From a checkpoint of a small transformer trained on Wikipedia: rotary positions, norms scaled by depth.
Each number is 500 + 25 x the weight over its row's rms, rounded and kept within 0 to 999. Layers, rows and columns count from 0. Numbers have three digits each. The size before them is the row's rms in percent of the matrix's.

# layer 7 MLP up, 3584x896, rms 0.0503, rows 154-278, columns 0-111
093:519485483531470514529542503524507480528521509482491529525497484481461477465472533487498470473483489473515504501478478493513449501496492476533524501496494553507501485475517486490489498493544549528494520495539520495473530516476468477487527483505505477480518479505496491484471516487502508503518497540452503499444456479500500477505497537550
104:498470503487485525487511487502487483491506537500572483514525480530485519489534509483469490498550494495491510520453469492525446481497572457493473493494509515472484493467497518449516474480529487499512479456481505475524498513463558504514495535510475507481506484533518493541484525470498486493479499474494488471534497494504486509544511503493
112:456509527503492546486516496525466470461451517516536503529477447473496462523473525512515508496520498465476489503494482492530476508558546444494470530507489561489475488471509488470473505547501501497507524507511513536502459491480471472479507503467486476502541467535494542486489460467496491475504500474496469499487507492541509480512495438545
117:511523500548514501534495472482482540497526499535502510508459503510508481489516477469489507509481544511481507492504484495494447542483505499496512523521476493518522457485524489446496501459489476517481481458456539493491527486466547489501483508519480496534519479523485446462535463500452479566511471481509538462525517466500498532510494523467
104:506504508499534531477480473517524505529498494536492544454473474518462502511494532560491453483496525525499528505491536505514513522494509459525458506495469477495495503487500492466508496458502516496459503495533509521481496505525505531545507518446487491498476476529562465501514513490448518526504485459521540513497489523501495437486557550515
095:475493545487466485529483445502504480502492505454490541535510487496483469443493471457497491477543540512477479508513479480477487484515498490482519472512481530511524478454513480463519548505485551513484481488499473490566517526456477474485508516507522501516532465477499457486540552486496510491478511539526411464507480510515482489533532479460
095:474528560491496523505524448450552498490518496523521502499440505478455497516491563518479548529487530470509490474487515450463487523522485469529524511479476509511532495484456522485481513529509473482479521503504488462473511514518481502518516460434542521491500496522506492511501488502525518496521478511519472498534547434513510483484525541495
106:523486491503499543505474516511536522528467546475515539543470505496494488481514532475507461485494530493527515483499491496501505514494483477481541518447527487499505492494524451491490511443507488483483479481490494533511496539521487463451481478486493480539477439557564522513493486509521477498530491457497450471535495473476476470533540505476
105:498505520539500541483498504493469500525489531452482498503500515529464480505514540495529504480517538467465491467482498473512492489502523505533529520465474527522509485510495475459513486484482571545488468556478531526443454508521519482490521532503510473528502504510493509473524494472528497517500495469499492510534489480439528515529527517493
105:539447523476542483499499521532495484517482520526467513523472491515476507502492505449513493513540458455501473505522514509520496536520514512517518466476476480485519512519481490465539512486439528482527485520550506541516553521458511493530490504490519548470482497502510527499470509526511489535493526493493476531496476524518470489545476506529
096:524504511482519505513515472487461505440473524524499500493495483460474470523536480473466537531538481514484473460491498467509476540480513490478482516497462461536458503508503503488522499504471485492531475470519497504500463551474534458478503494507478469505517542500503504491509488486457484479525498501485550503508502483534497491539509474515
101:490519533540444570492547470533475495515514505520543478464489454461512485473487484505477501524511504471475457481495464531504512523547528529500502499452486524508468487446525463473522482488487478511535459470507504477524454588488482466500445509490510480453511502489497501471505476500512508514516528547507512456495552509489478516484508463491
094:493507507482538508496524500502495538483482475535485520484494463503460537510512459524487484503455490529458490537457482501473492469499560505498472475448498538559466489490547529526512539520478533514508469476492557525451508508474500466489545524440474494438502530504485479524464486467558492476499495522462487475536522510541469486469519500529
100:537494507464520486507459518523489521493484490504500493478483508531499498450523461503493508462472480486467507477521527520501492544503534501499553498479520538467487496502499515515503479538505471496477463497518522516539550485495511502486477488486514532543514494479534552509474488479542512556472450440543502491503515487482519502516507505519
090:491486496473542492491517510484541501528471522535487518495537524461469466521488500521466454522512442488483461497446488535508495518540504542519506493469493518518483486451562454479471497510496446466523491488511462505489507471490465460472470531439511542488506520497498494549486478479500520495491496502529511500485546501468485510512511460531
092:520500477481503512465516494501496434507490453471489516506519485495493530522487526473473513442503492517486498502518502512502510471507536507483502551512541494518535512494519490492453474455477461490478476529508532503487455497492508541545508447468504486531502494460536462567524557504529497523474486497466510490463500481486472499464498529462
103:509476488512537471523538487497541536500486467518531532536548469493491501475517503470500532506524502543495556524511483476472489504494507521472488513464477540497483498511475519443537496500481521485530469481511527547541561500459538510483527513490456500516457513549535478480484511479489470470487509537479502542519526496494519550522520480509
101:548500503501501538496515434468505500447527544487509552495454520512507493460466496463505531476495486513462453472463462504455469503518570467520458496511471468468517478518482521516504496468448561530482522523501471486483535531481520505468485486497531502507529497496439521460503511440473475513519526460474459503505524467487500499536559486520
091:485498560494489508457519479485503488480520482554495503501520491488501444519545514511468473494538456472484543520534506504504510512504542538474499446470509501511504458467515429475510541524474487477520496486484525491481492468479466514504515524480528490469544458490482497508492497461533517514467488499519471502504526529522485507482485490506
088:517500498513502494513525490471497536534511485504518480538521480495494481497445523485485482526467544472470526473519510530510526478528472469501490504497507538489521499510548455509518500508539478529507493499485544561544480513459557526528512430495508469528511499491499484469489490467476471466525533446491523549538531456516476538521520509484
093:479448485470542539499507499508514476537494488496559495488526470497488471529517474523513476472472487493466538536501524521483488544534499443454501520465502516502495467499516470535515480494495467524517459470483531478499489485547531473561465562473502513482480476504490437517468482492490518476538480524525502493517481540479482434485529451480
113:524515490471487492522507529513472482508543560505489495542512521474484512500459505502477498490526493508483465500521484470521480512503523510528486540472502486473528497448492511479491513451509537493489512524470530482501518470500493527511501468483490478498533497492514531507507471477544491475468490511513528512480472499480490479495527491484
111:486528519506538512499469496506477490508451509486499486571491478529491477482511471471445483506517508501504513490480476508493455487552531478452451528448488500522513505482469509462508506462514466505472521484447486500495540497527490499480517514525523490518470512512549510485477513466530511505469423476546504521509526509464454494550494538484
099:488461545494505513495500512493481492468456504467560512480514525438439488543530507484528518454543463488442515518501503528476483504511481526527495492517465496486506486502505495509517514551500489509510488479506520483464484501504455495455486493499510549484531486432506483523494496510538467541481520470496489494544509481502490469520471500508
099:491471502489550559506498476564507506501482477456516537488553507506496502464545479480497530507552499510491527504482472479529487542505501487490468523447489510497474505530495499501530492491461528526516481494507483496496556475458511506474512547521473541499501521517514496462514516489514471486489470515518527491486483512553475491554513516545
097:448487502479515535521511512520523499560510497482505492460459492488472473504454487495491492545501506525472488502529510473510525548522552499494486475540452544501498496510515534487469486489453529501492478462478538504508473519463536522530507549470469531460510454506529521513518504495479486522500529540479515534473437517460467524514527507490
099:531495494525537508486503467482556501462495475492531521518456500506522492536470519487517520469521494427460482508507507509507504477504505526527531479453495550563490511493484456492480472476477523525503448502511507470525490509540514491528521494510518495538507519468477508512461497490527493497426494470473469524516526438540513510489522479536
099:476460449519515505456518497542493471466475519507520526507502525465510474466492519522443479492511552523492499466449492460525531499518512497504494538484515499515504494509493524537468506501512483516503511526469480474461506511467511449493484559480488525495492530539520523528510520500513470533516488484519478473458486498489501494490523550492
100:478483521496515542485533495508442536535506508518581485544487505525488490529478505481479487486487497482505501477502544474471477510509510452513509534500466484501481506476499509485506503490472485530488475522520515506520485510453527521503504521493478511490531492499540467522524475475508469499498485504487520475514463454497504499494479482494
095:518509494535525515486535499491466519432484516486520527447468507512456461539536524504463490532487502505468533466477463511523496474521499506480545479458536500483472485532480529542489531500520458521545510452501536541475508552493507466557540508462515526561550511454493506505539549455495458516521492500539510506540501496489518495552528507485
107:500516522489499467509474497513498498495491513497520509502464500506480514511538512480508464462479497469513507475549483462494515528489543493475483541484526550506479499526495450487506509510489477495479439469438568476515532533502524511485487504506508528454512484487527512524517471486480484489459491502543518480496506473494539511512539500510
113:486498521469543518504506494514500512471513489553553506503449501490510537524510535484510500498457495470530465487483531453467488541469523492538493502508487512514510480475524477502508547450471522490523467492446527511508460523500485500458493529451478492499509498503476497459494484498540467506524493517478532516521453481528512471494538532524
101:490516471498507512492494490514504488472464481491509537477507525558470525487521512475482519464468508480467489478458510478471479532491485450534491487493480484488492495469536521515504519490493523478525491481529491461524481468529532466510533510496479509533496468519493515507487519476516491489496532493488466508483463433502529501481537487522
100:498515482487523526540579484500482477471534555504534532518505478503476451470526497498499459472491525513493492475492534525516489508467530490468495501499508516501502483495491483461495507489478535509558507479474505493492551498442512439466508510513503490489489462511499486495462487495471485467558513497499518494481496474484511491523500480532
109:474507498476511504521531512501500507507518482473506502564444511499515508453559512431497490499465504462548490505463515467501476530446486471497489507503512553520506456458496528485505500516475510519535547502480497459454452525493518542544473461516462513521500495468508548428513516441467473501535503501476467467455477434527532519517537508494
106:513500479551543509505480459500509519503462477511486509531460465442452497475510493461486505533510481465530500494494525506480487488523488495512448519476459500531501479512554505469517520486496511510531505530490516497436473502491508507488471502489497484494505557495547483505485537507468508522497489503502502512464498467485499487516506563495
095:517476492518520482477477510540543535514472564497483494496530499430509500480501533487456476474487466496486483471537521486476519514497501469479501486513514523517450500520489517465471511484506513517466516529500488493513489474532549510515498530466463498527500490532530484530508515435513493541499443474514527513523501446451516518507489494509
100:507521521553506459483488543515520519492453551488503511464499527512521512480488554500491484427444529489513519500481510545514475481504536488480558501514508490496484503525461505510491549529511520545499490520485460537483475506527537469537489495518516502534496542457487520490519533529517461499512489505452532492499521500492492505510495482459
106:583495502551491477494500496545487493493462517487512499529458510485489480475514502499509519547476497481498491479497486484512508542492484481455497482515530490490505490483495482459536524474520498490455513467494513527490488492463478489503504487486470475517450491497550507503513538474504513495476533489484499511512468510511483501519483511506
098:493534487481540501507501514494543500516493549519495511492510490502506470506503511483461519491502477496521458547510504472562521492510454454510517530474494544519472500498512530455511534487474486508500465537515533471484504523464538449475493483523542472528494516490490526478513528504508495543539481524466477485468494459462485494511464506491
102:525479521471514510498475525516496511485499518457490504474547538500505510470502493490451475467498464479516534511527513482517494537565564504511558488488478558480505477499511495473497547512514495483505430460515505505525493488450470528481467510502488527506502502492478548494527473449504522462491434457498546498474499489503482533491510497519
102:468436504537527519487491498511500521546435493520496474493496521484518494476523528497493477533484515511515500512510483499505475514513500507489458514522481517492462491459515460492484519494532508511482475512471497489474459481501498500494504501473469489476515537560532522475511521497540505528495484469463485512475482496503512500519515511518
100:472492542481507521488474542567545530533509496471501526538490496528509473512502485523511507483530553540520499512512487526527507483529469544507520478522429484503538488466498496507465487448496525560505491478516513550507476482491510503509491535493498497527458518479521460500537503516519505506552513485514471497531503507484473516489500515510
102:493473510501499488470537469525517533492503503567503473525474498474480502488505534483490499548498477532462481497466513476531514536510470463505500468518520532530485473542486484485514508490467524496484499453485509545530518537497470483511447507475481535538494540496465525474480498503446455513498535538532478554527517524552507509556508553516
098:540474517534489479493531428475486540465436506526498501513496458486456459495537467533502480476518548497495471472491555523495510518489564465500519495494495490499511497503510486488499546449498475513510544486522465515457540552505478488501487518483508482521506511478492476513493504484487534528520504523488456524467584517474480510538507487527
093:477478472539482525515544527477479495510523535485526465497422470456467461493586527449472489521489542493493534501533551522485476497535527484521478502477511511494507512431464477517493480487467465470485469483526525495458530556496499513503487468486471485484499499497517508513510463484517462526529477521511499476492509495481494467496519501470
109:509515501482441495439511498537466490525497502492510487518450478467523459531493492506499520486461518478509473511486481451526506520493528495495469512491499537440523415463499510515537577466496518525490535542435491507468526512502529506497467528525526484501503525554516503516477476451509469517472523513510531525507512477500434491512496527503
098:525491494495504493449544488506523465490498510523503480484473494484483534438525511472493434520507482461518516466538534575524532506490483521478492529504490478452450499507498458508501499538488530519483487504473498524474492558524488468518519478467521497501477530470527476528445525520491518519488517478486493502511495493474499503489488543495
100:517516501482441508512472476505529500493452520542524508493492517508480530511525501457486476453512550470543479495498492532525512498497491466498459534508523535517516482500507496496475501468513450512463492481452474525462536521527488483511537488464480479537483504493510520564505494486536472528500505498507531498493523484486513485504518510491
106:485492516495502499451530522505479526509507488473527478532471480472487490499477485484516490479535492499472489476489464488497474523510495476491549495488490483468471478479574479532540561471447515500531504526487533473484557498485488526461506556465493516469493459515526463487516525509544532503490525481460496490486491494494445496522524504518
103:445518475542506493493504493506486500538470505513509479517468483509504476460471533471481508462453484484481516492491495532486510507520525514453516489482531527513508500487513455512525493472446495479499510479500504490506513489541552501499499493510496516477503516475491515461506486468477516527493465508552490496469490500522421527525483487481
116:479491482443500489515478518539511506486546529490486545538446532560494521488508490479511478484487472526508492502499490450546492479486535531500537531472538492477528511496506458500530491524495494478441508489488516507469483485499478513508457528461525477508496507542490494503528475504531509516486488465494498494513504466527525463468509516499
095:499509524515564450504488504495478535465530528518474476527519528487461487507497508508466532456508533520500480497458465495471475485496502505507475540508516513547537489481482511446527532477483442520461510481508526553506531498450504480516446534477475489531480495526520464505469485421511505520521447504509474487539537515468477447482528510476
107:493479506448523502511511491542520486531512504547517492494492461511509480522485468460534486518489480508479491513493516463499513512482525469489496539487519548518487514504550529469484496484473511472487531517484505500501544538516514504505521491503533516503499460516484493519471447501541470445491510465491503546504499499507452461519531483555
100:485515442494479506504513465505479518486519541519496490509490448508518458533480484481492518533529506480466448518464486463514491506500497502529485495525505551506519461488520493446494515487523534498456502498472534518513520506480504507431489509526539479497528495483508495516500500494512475461502466441496492481526531457489478498482485486472
097:449461494487496499532493534497453530530486500444547518483504511533509472448523489502457487440513510484530543523527579512512472496489522473520529519526503480527471500445496481500451514489459507521505510509526504482467499544483501456514475502464486520479503508511481463530479489485486485514507473525514509488483484482476487442519515499472
094:459523452521503510469497493498535506513470521524493471533497443489504501487449511453502515511491461447516436457525487509492506498516543469521554542489478461508501493525519515483448474505514503469524507511516494538493531485469515503480493492507498486520457514518502515463522492470502465493509526504492507535487522470474454467526532478521
089:489506531526546507490494502512523469484486488475498518471469537489520448540497498542502457517523488521513492503480506530537525434521519510507499519494458499457494456457538498502521512488509491535515493493409552492494438478516544504499471540529505521477523481491476492452490506470500525504522450489464503518486500507525482476484519550501
097:488512503508544489503496515549476516477487581511484465472491516497515499518507491465506504499507475512493492509502440511507521518477518502485511481535529511502547482511491485542524532487539487530531491458505507518466501523515498507481504521534465508478491525462531495488464525491557485497481505524499497493499467525491484480512481497489
101:507481512478567481488497493547529528503502540480498472489452492537487532418528521496460488480513518490490478456492486513515448565518504459512505537505502491510481484519522491491499517529481452541539485496503557553484496517498491490533469549472496532506513504508510513471456520494513503453464496466501505507505476502515494491498510490525
086:463482523480471527498518512550515532515493520527528507502519501505520480509479532508510506527480577526502522529499528511506489550551507500524490502489533508517502479516540506519465552499516495510513478486471476499447484484485513488458482467514499498470466511474495471464495482502509486498511446520462463478474468506486519486492545467478
103:484503488459499503514509544506490497477500496454500480492475460540458482528517511517456504488497499468471496475484499506462496521498514460460491516496484540498477497512492515478487485529513480487490505516516490480495535459477515497531495504482483511477502472562514509460484499513460530493502486461506502497486460503502509494512495524502
104:466486507499479485554507481516510477500496539499506515528480492502510482461490464480456431489511486494522498528458480499507482489492517507434492560470490484505487497465526473515511467529506518506513539478453499491515522479477492470517460516531504477512496523480528501501481504480542493509522465470499518510492518489510465536513517480487
112:508508530483472533524484492479501471525468534512515494461467492526486492497502530504490511486537512456502487449439544462539507510505524520457520502515473529474526460475498476518517492529475472515516475427483492469472511475521540473519481532499531517479476476485489508507492523467470454515531481510500486521499503518528517540552550520476
121:509500498490530529512504493519559475532518505495523541516486504506491469472545497468490473498548496499525499534512500487492486460500554512461480467510468486505545498511511498514496479484443486523501528514482500500500541477538520503502468506469541490528507514538526487458501510520522458513525490485436442526511487470470495502512479485559
099:504509484546519484496510499490477523503491512488502494514490465480465518506484493493504493515499522485534468517508484509507497513506502440501475534521471526558512481515482454462458507448517501517542481526471489505523521513460517509503498491484505481563489521525502507474472488501522504484522482499508551524480475451487524511497479479499
110:525425505478499512523481525522489466535413489508559511490533490469461491516541471451527488477484509534506432483512504516460532505542479452489506569479511489506507503493511492494533464506453486518462486459467523480474528529541501502531479514492515548476471507534529504541500497492506477494492503542523457530541523507495519466494508511554
101:495482480502516527475508499474474510488496535527531515487490495503521493483527525493482459520469503504503488538449502515510491512479473492477535452520474508514414497486495471491518474477505544472495473494470511483514510504485522521507475478433526514468443464574474489495482488499484505531481488497490486511519489534537497508512489513499
114:487435506494458494467489453491494472553463512508512487482498498438498506480477490515507497513508502543493525516470544503518485464489502484486497480478474526494528504476509514510564475507445501489459486463501467449476508504475523485490503513510560483473494509555520497532493472476486503551498494465529490493469513490503488493520577488470
096:474453521488482493488488468549473478489491495479502519490517452464500498484527499513486529487495503498463483496518512502444450515514518493515445536508457557508538474471508504433528539469482514497480495495489476562483488454491491476497505502478517514458525500483549502509435498502470531481539463498501481487451491490499482482498508496491
108:486564512504513497513536472524515529470543536525516532499445477552508510490498514482479462490518460488522486517500513493536488511497545444509516506507499518472516482461527542507523484505527483484534476533486508484476491495545484486522524513476497521565476458528505513495490481479441486526496530526468516496481469472526482501543516499497
091:541477511501503445488482513509492501486482522464472496500498424506477499491525448478512484480468468496481476507472516457473429500524538477514504495505493508491537484512507507526529529501524547506539490515518467492465459521477518454503536473506482448492505492555508510458503501521532512515480507491480429507460502501509512494517510516518
097:498501469485484463529494499479498480480527515476509489530452526480497479498494464461507517461499472465534512488510506483461489477476498464487510548502529507471492503533500507532478498490502475495514493491524545522516522469478552499503498492530486494578505517518531485463508533498490538489529519531447514474492499507516532503501478507493
103:513497507517499516503548508533521514535516496536515548558498520518485468491478506516517475497540520490488489466441517493503533500531471457523542514496498492489463497504525494474501474527482512519478537482462525508465558524464471482493515517473526520532465457526542552489528521495519532491508492508524468491524525450512496499537520529496
092:498499492512475488517514504498521496473491537470488514490514521493509497431470527475442536490570495497465466489485561554461476518546493502507490552494474486505530493459552510508529504485476540516491520506484489485521518486514490552529489511505485507533487477501466482483475535462503448549505509497469547462506516502495534521494596466489
098:472532500526456492515510491489523494484478485506480497543532492496470527497474547474465461516454471528518494535450513525516476497530498521507484508506537537560506484455543521537487513466510486511481477541508518521474487463485500459469503482480447499518452525530532481495485468474512528518576487525469493478475537471484458483480532487516
095:473497474483479528478504489487461492499463496535542506486489505489507493465565479529504496457509499484466519551518490473493531497505506473507498484498498485528502501468562529523506521495530498514536501497497528530489511539504505534491496523518512492445547493445559500500488550518510472563479477510489511517523527503483503480471466482488
094:523524464468525506519519489570505493507477520526501519472517492484501503501526485532491527527496502457487543528487540473468504487472555490486468505497479480501489505466536492457482504497471510502522480480516502458502513496510501465481499504497527482553451501550518503540511495500467526500490507475510523532496502547508484543485507461493
109:476459549489486479525481474479519494460472502449499503532508463467436439464516551474494461526518502506505496497518469476522502507554530503510536525459480570476547499512462443543481509462519544541497478483506498505532504525469508503514502522465492483532494533498495471519498535468491495545451464513493456445501508440483524479505564514494
108:499488540466538504491570478522537489538504509466525519489493514482445503484472522516508499484465506547477517486455518474471447520503510533490530522505520529503502499518513485505459510481459501503463507517518509482519505517505488455484486455478516483530496510519471513508521493469459505533545511461492477500485461510488475483538559499461
083:520550504533460476488515517477518514506515524475509477492505472453494499517524511489530494469478478517489508486467474525494517468501473512504496523522476525496494487512477499477478480514500561498552504505468533489516454535539555512515527477503512533514500500487441515543488495484505492518514534508465540494500535512483530489501470536442
107:491491536483491505517475490500488518480510521507578470490476541483457511514532566491520463483495510556529507502472469518558513527519482432488516492491499505500471483468509513499479518456474498530513541478463538461509488491462506502506491515518551512538470448505487489521495513524492469479476433493491533497518506503499513479506544513465
090:562515534576535484507521488491498555515539446488494515526457470547483459525513516504495467507518513507494514504493494500544500509512525472501503504484492500517476486467507508456463516491501492494486466485470503528483536504531484450484506494501560493536485507490515524501494513489569474498477446465496528499503540455496485466493568515498
097:469470497475517514484491517517513512420461481502535490451523501464495505486548491452493531495498535484506497501507547472519461493539502512485435488494494488480504478493504481521485465492510461537535485480522487508454510480476518518543462538505471473463537523509504523528470529499511497493511459476493492462499487468522488522479547497493
101:517482477479558523513490528519500520462488465505500528483507517509505476459498518513440495490513475509508490517531493488483499491469496514509484489460523518456503497478538516497546460505505516520499450450511498464475552522493485515483496472500470482523480498506507471503484572495525518498529455464488463483512546410478513494469504499516
111:499521504452516537511509509498584495467503517496511488525482513520480515503489502450464486495477531483473413497517461449497495509528514496524522471523526463464488502506483480484538512499481489515491515518467485478545500495510503525516493483514482524526530512521490479464486510475519482477486529542506513527500490531523503505538511520507
099:531500546536462456505512519452473531487510495515484483499503528540487544523521534462510497503502489481526511501465452486493478500489518528479525468542491513530517517514509520482488490502511515503530503511526486531503462524502469487499517460472501552514484489496515494491477508475510459520494522511501491499499477494502507521481491530536
098:498496546459543530550481510427490505515534504527536513520491531484489519521450519488474507501502500497535513531460533464501468524499492508519477511501525534527503493507492472485504528490512513516456500545519515462504497530489471503518484462488498499555529440490473484511539480478469482494504479529499564537451463494476497510555493507531
098:469522508516484518571536476556481507489483503480523523493488451468498482506459469537506541511527508541462528486451481506488541521515549502499478552484481552494495490493501565450517471469511513515464526502476503529499481502461505504501461501440477462522488409521526508504532463491443492518483534514505497535478527502532471510503533493485
102:530519485509482512484486478508512502505482498458499500473505533499508494500529535511502495517524498514512438516517491476458502509492518510517522530472430502506531488500526485505509492516494553488525477517472502500516450512479548497515503498494503541517508524518483530550491486469531468520488517491502475530536544502453514493481494487539
103:475524501520534498485519476480520466525488461509566518544506509480512487489489511465469509494456502494502516490526497490508513483542482506528521476484506523485502469495487527497498483508528505485538509486470525466511517483444488475512505537556503477520447512514472527507530507487509482517504452511527485489490532476503540511478529492545
098:525532463455494539497534530538501503493501478531536485510512462482471503498533516549551442463467534496521488482508526521478545514521513462451475511512535527456509511456523498514511494466458525508488495479510550493502509500523519507500471468500502502469503507475543464494463542491509476486511484472500476494526505526443507459462522493489
099:496516513540505542474540501509465508520492476489519486490483493535464487483497504487494437476506558498475472489514473478524498527506507505497523503501479548493500489488507469502472495508503524514508453525501541542480462512502476500490458520475527513475489489512554465494513525484495470517531495515487491472552447492461500522506492500509
096:520485504532515515541492509497506486450482527546502553497507518455402571482486545498428470489462479478479516498451514531522511511460508508492499469468509509520541481445472480493514514494529518502509495541453530505512513482491464514524484498521482500517483511503495523482481505448464500502481527478487538492492502502509510520478500534534
103:512524476478497477512500477487521512481524500512510480528504533512500491530474508483500530524522455471493488448509514469462497533526491467491501509494513503479488492494479507506497498539516499498531486500504514531502533498500511469476472491478504545546487472553506507503516520514498522522491494461507495508539502467453508489500576532539
103:471514528477572471542448447494471479526537533527509479448460496502515544502472493519466508475505489491483498521484452507530496498494499496436543525456512498480450494475527486462507502550513520516480450480531528509513478519454525496508491508474484513512496523444507473445498489514523496540508476509525505470529498488490458498490483547544
102:503496507453471504536466458545503508465497509531507526499459511489448465507491478494497479517452475473470532526479445445524501548476549524502520468518499569532453498522515504479479487513529504476479478480506529519543504521459532476514486518519483529526548509483456484487488500508486489509505483529529478523530529491519496527537510519517
101:500524507510551505485465508511509523513535481501481546497514466475498482520508481527491476477500540464526503514509516519507483518493482514513499483447503494512506516505479493458504504469468519536550498543481488504512455522468486503545454499511544481509505503538455496487517546491500516524497493523527519532533506480484490476526535477500
099:505474519433517521534493498497538527447495498506525516500465511492478481505477565431508511456465482501503503542497519490536486506543525496511510537509486554517527487453475499524482502504547464537517492514484518511486532499527462530523518465478513496509515547483490536487472493479522500516489501517498536458466499475492506468486499519509
100:500531468542533505513492464478506487507507472503561492511470484542506470518492522529436472482502504469497467516451524507519454520516498474494497504457527521467507477522470499488552475476537456480518498473483496496521532471513465520505459469498477519514525471545487433492510555513553464551494447469516547573513515530518477507488476503504
093:438486497504513464500505536498490522523471532524525470513475493519493507484478496551485506455500554480527490484451535493462544509497506489489535570455490539488515488505508485503523569542511533485506501480473499529481560480501434489506496516510490472507471470484486474490502452508489530466529514533484503508490498531484505516516537503472
091:507496573475526466490520530521519550533476503495536496539511530512523488482497513495488520492507532493537493512487507496523472555498503540481465534507524492490523474504511488541515505511505462513477533478509498478489547496500469500521456537481485483531518491522456484517503494485498456529484515505508494511465476531479492507483524546469
107:463503533503516496538546530492493519462518488452540498497518518499540493516519546484486483490501468500454488502507433507461476511504509472471504508471466502446502450461475475472530517503502513515533526496517519516504544521475508494530511464510477560522509483508502526492508490488526454513534520490449470466524492521486506493511505499528
102:476476517566485486493535526463493514471457538510505493501514481490482471479465537502488462477495553496525468514493491522520493505528500450525483507462504546516499480494526519515477500498462504503502494498464504555499509532526512439518516517481516495545477504507513483492489510481525494534498498499533523491504537492525511512521523508434
107:483490494493526480492478481514477508492503492483533504546490466471491474472488489460467460530462521497527536515448499501510503512517537496468500538477473547483485498525502502455459482461518477502511544513443493495531509512536529522492475463472525503577475521545464479503508462499493480487535487464502546542550546468464507523497529494547
096:519521493493466442490487475519549528465506512558524486555482521483508475535466522464470483528484515463499489494488509502506448522492532506518479477463494465514514504527472495459559516472509481506526486517478511518568501498513543507522475504523483493522519576495508519497515503467466507500539503481457518518513510470493484482538499517535
115:477507549545475456449544482499538483456483493521517502493474513523484446521496539519506506514487473516527479507506516472492497488474538511521573503504496503515511469467495514458537507524526536501481515507501486515496492502475492498501491459506479520490470477545497479466474535487528486522464481525522493551475522502510425487489528536509
104:493475534490472505511482500508477530521450508525486571492505491440469489473514501478452483474506500531488491531484518534507517517501502490471517531491552506474507509486537481483523494501486479510451476474513501476489527477462491495572506477506496507497477481486504496508534478469461505539517508522551485551529529498464545457563527495544
103:485523509506556479494523488510541506476491494489473552479518516461462506490467488511486522470494494463472490500534514465473476508492517528465456496530415527487474477516498470491520454516497466523532509537459569523508485498493514460484505531491457545505457526484521524486473502486498519520521525536476467507529497485474484482496505522490
101:504485503466475523493496510515457465504512526514540533531474502476500455506506473464470503466460534483467505546492513500455497459471500482494465549523514554510526433480524489494514488462465519492513483497483580474461480524503529518497513520521499524512464477545557505483506530517529471488522521518500439469562478447508479508500554502510
095:475508521438534488476489460502500493535512498530509508535522501475490510509536547506487482491442448518474507498514511509494495516536558494498502523543491533516446464455478507462479496517524500519454468591483476496454510507507508469484506552540529460443514514503519510533494476495552506456481499446491496514480503490480484495510546506498
105:507470503507446529496490505562519524487533516505547524520511461512500488465512499482524505496491493556534461474491517506489497508520534481469493514464478539504469513508517506478525466459513472513491481436488496496498495510497538457487529522476500502514470500496501541483503524507517463495484508507511473474533531511488464498506552498467
106:511507515543465469477531496533502498478474496530526520510506494496509439483480506505510468545472520533480503499460551497547478517497489507476478484458531545503497483539503511533505471511497481505498454511491498488524533519507532448505431516507484487539453533539527528499436494477486489536479507525521492547486540495509491473545524534518
097:510504501535514519550493508482489507488523470462483524527456500464501487480533505482479501461525481526516492462479492501482464470484514496534554526482474539495528510498510478496492552497503517476499504492508490470474514499453517473502505481511499481552483524520505528469503500509515497526494494483467521527510510545513526500493489524515
098:487510522505519505487536474535543489506517490511496518555491478472510509482483498492521538465548491495547501453442486514492503498466486496474523491489493502494511509518476483496520539516470541516502509480485523454504510488465531506476524521519508569487515463483480498489499525490493488531500461467533464469536510529513482481505488508494
097:466490497509507483497471525503491505474497531461470532503499512509484472453507503448487489481519447429483502521463489462509494496490491508518523531482524548469507475545521540506493511488493501495535470479521509487504516504477492475488547481507515525536519490521511496459536478537523528497508441479518527507530533513476512504489519502535
103:512519521525496526483501492523474492501499536484541536534441501533493506489449471503485479494486550469525483495503480486455530497492542524509519549479531495435494481536434467474553492508497518483499499531506512503547486500518540482505472474503473511472503476534505484532475499495517512530506505520451492529483509548504460503503523541531
107:475448477519502490506493510481503475526435460506512500497479475435506496512468494447506532517516499499479499467497480468548473475496505508494487490485475503510542503487515525497511481477510521496483498509441556514513511504475466491496495509528500497474446473500483556499522487468495530576505491509516465488508519497513486489527556525461
087:505506504467501542469557508515497561487457531498502517521528487487516450557572475509470526490478481495471515550487549482503491509513493510461489541488508480527471447474553492529505491503475492515522505475503500494507553523487474504503523474509480533483514477469450507508526514484473498498478485497532490482525526482457503459515558501478
095:438477480501526477509493521509488502499486525507519519501496493517474521542506496507508433517470509546488519495515496479522522467491510450525500483491509484519501501501482499482508520498527476526485495506500509552481516507491537524502498479493553476567464496482496504515493520500531489458521483454522522513477494494539525492499505525497
102:465470520531528448524465498465493502507497483482499484543486486502495507505524513487495510523508493499490478485478455461529500506466478468493495510468468510522497478524503479476475565477482542470489444496480517520499491539470563480515516499468498477529518526481524508525523494514552512479527492538473557528519539482502476499484521543520
100:523473505500463547523495494506485536482522467521494540541439513501507503515483553491505522495513502512525499481479531484488489519485491496504486592448497485533505499485499501490521490461463474490470486522490522522484529492508515483538544513491511510472465514472499514459502478516430468457480527474516483496492459502466513493501499489496
101:521498524459507483487509476510526508443519497519485527521489518492493492506489499484487497470500472499527493482512495469492520517499489522511562526451492514515520484454510495507531510532461443483498513496493482498526509518468527501487517488466494550523467487490486502489514500474545503497499510512489483503512477479509512475492499480534
100:533516532491491526524482467507487524506499544494516533523485518500458517450529487480486438481524494498488529545517479460511456515476497529453530510504541514513512486525495504525490489526503495533452457512497476501470497520483477506516489457452542500504527475534477522492473513471490532492506457508508523528498494515493498439560490494501
105:462468479494550493481502460518526485453480508475484461501519504471497478527522516523473497478537507531521473511470487483538503504557461492495490572489474533512458485478510512481473497504542493490517510468486486497482486497510492481519523480514508525498440521485517524481497503487514490487491455491536497478481505494498476500528516498476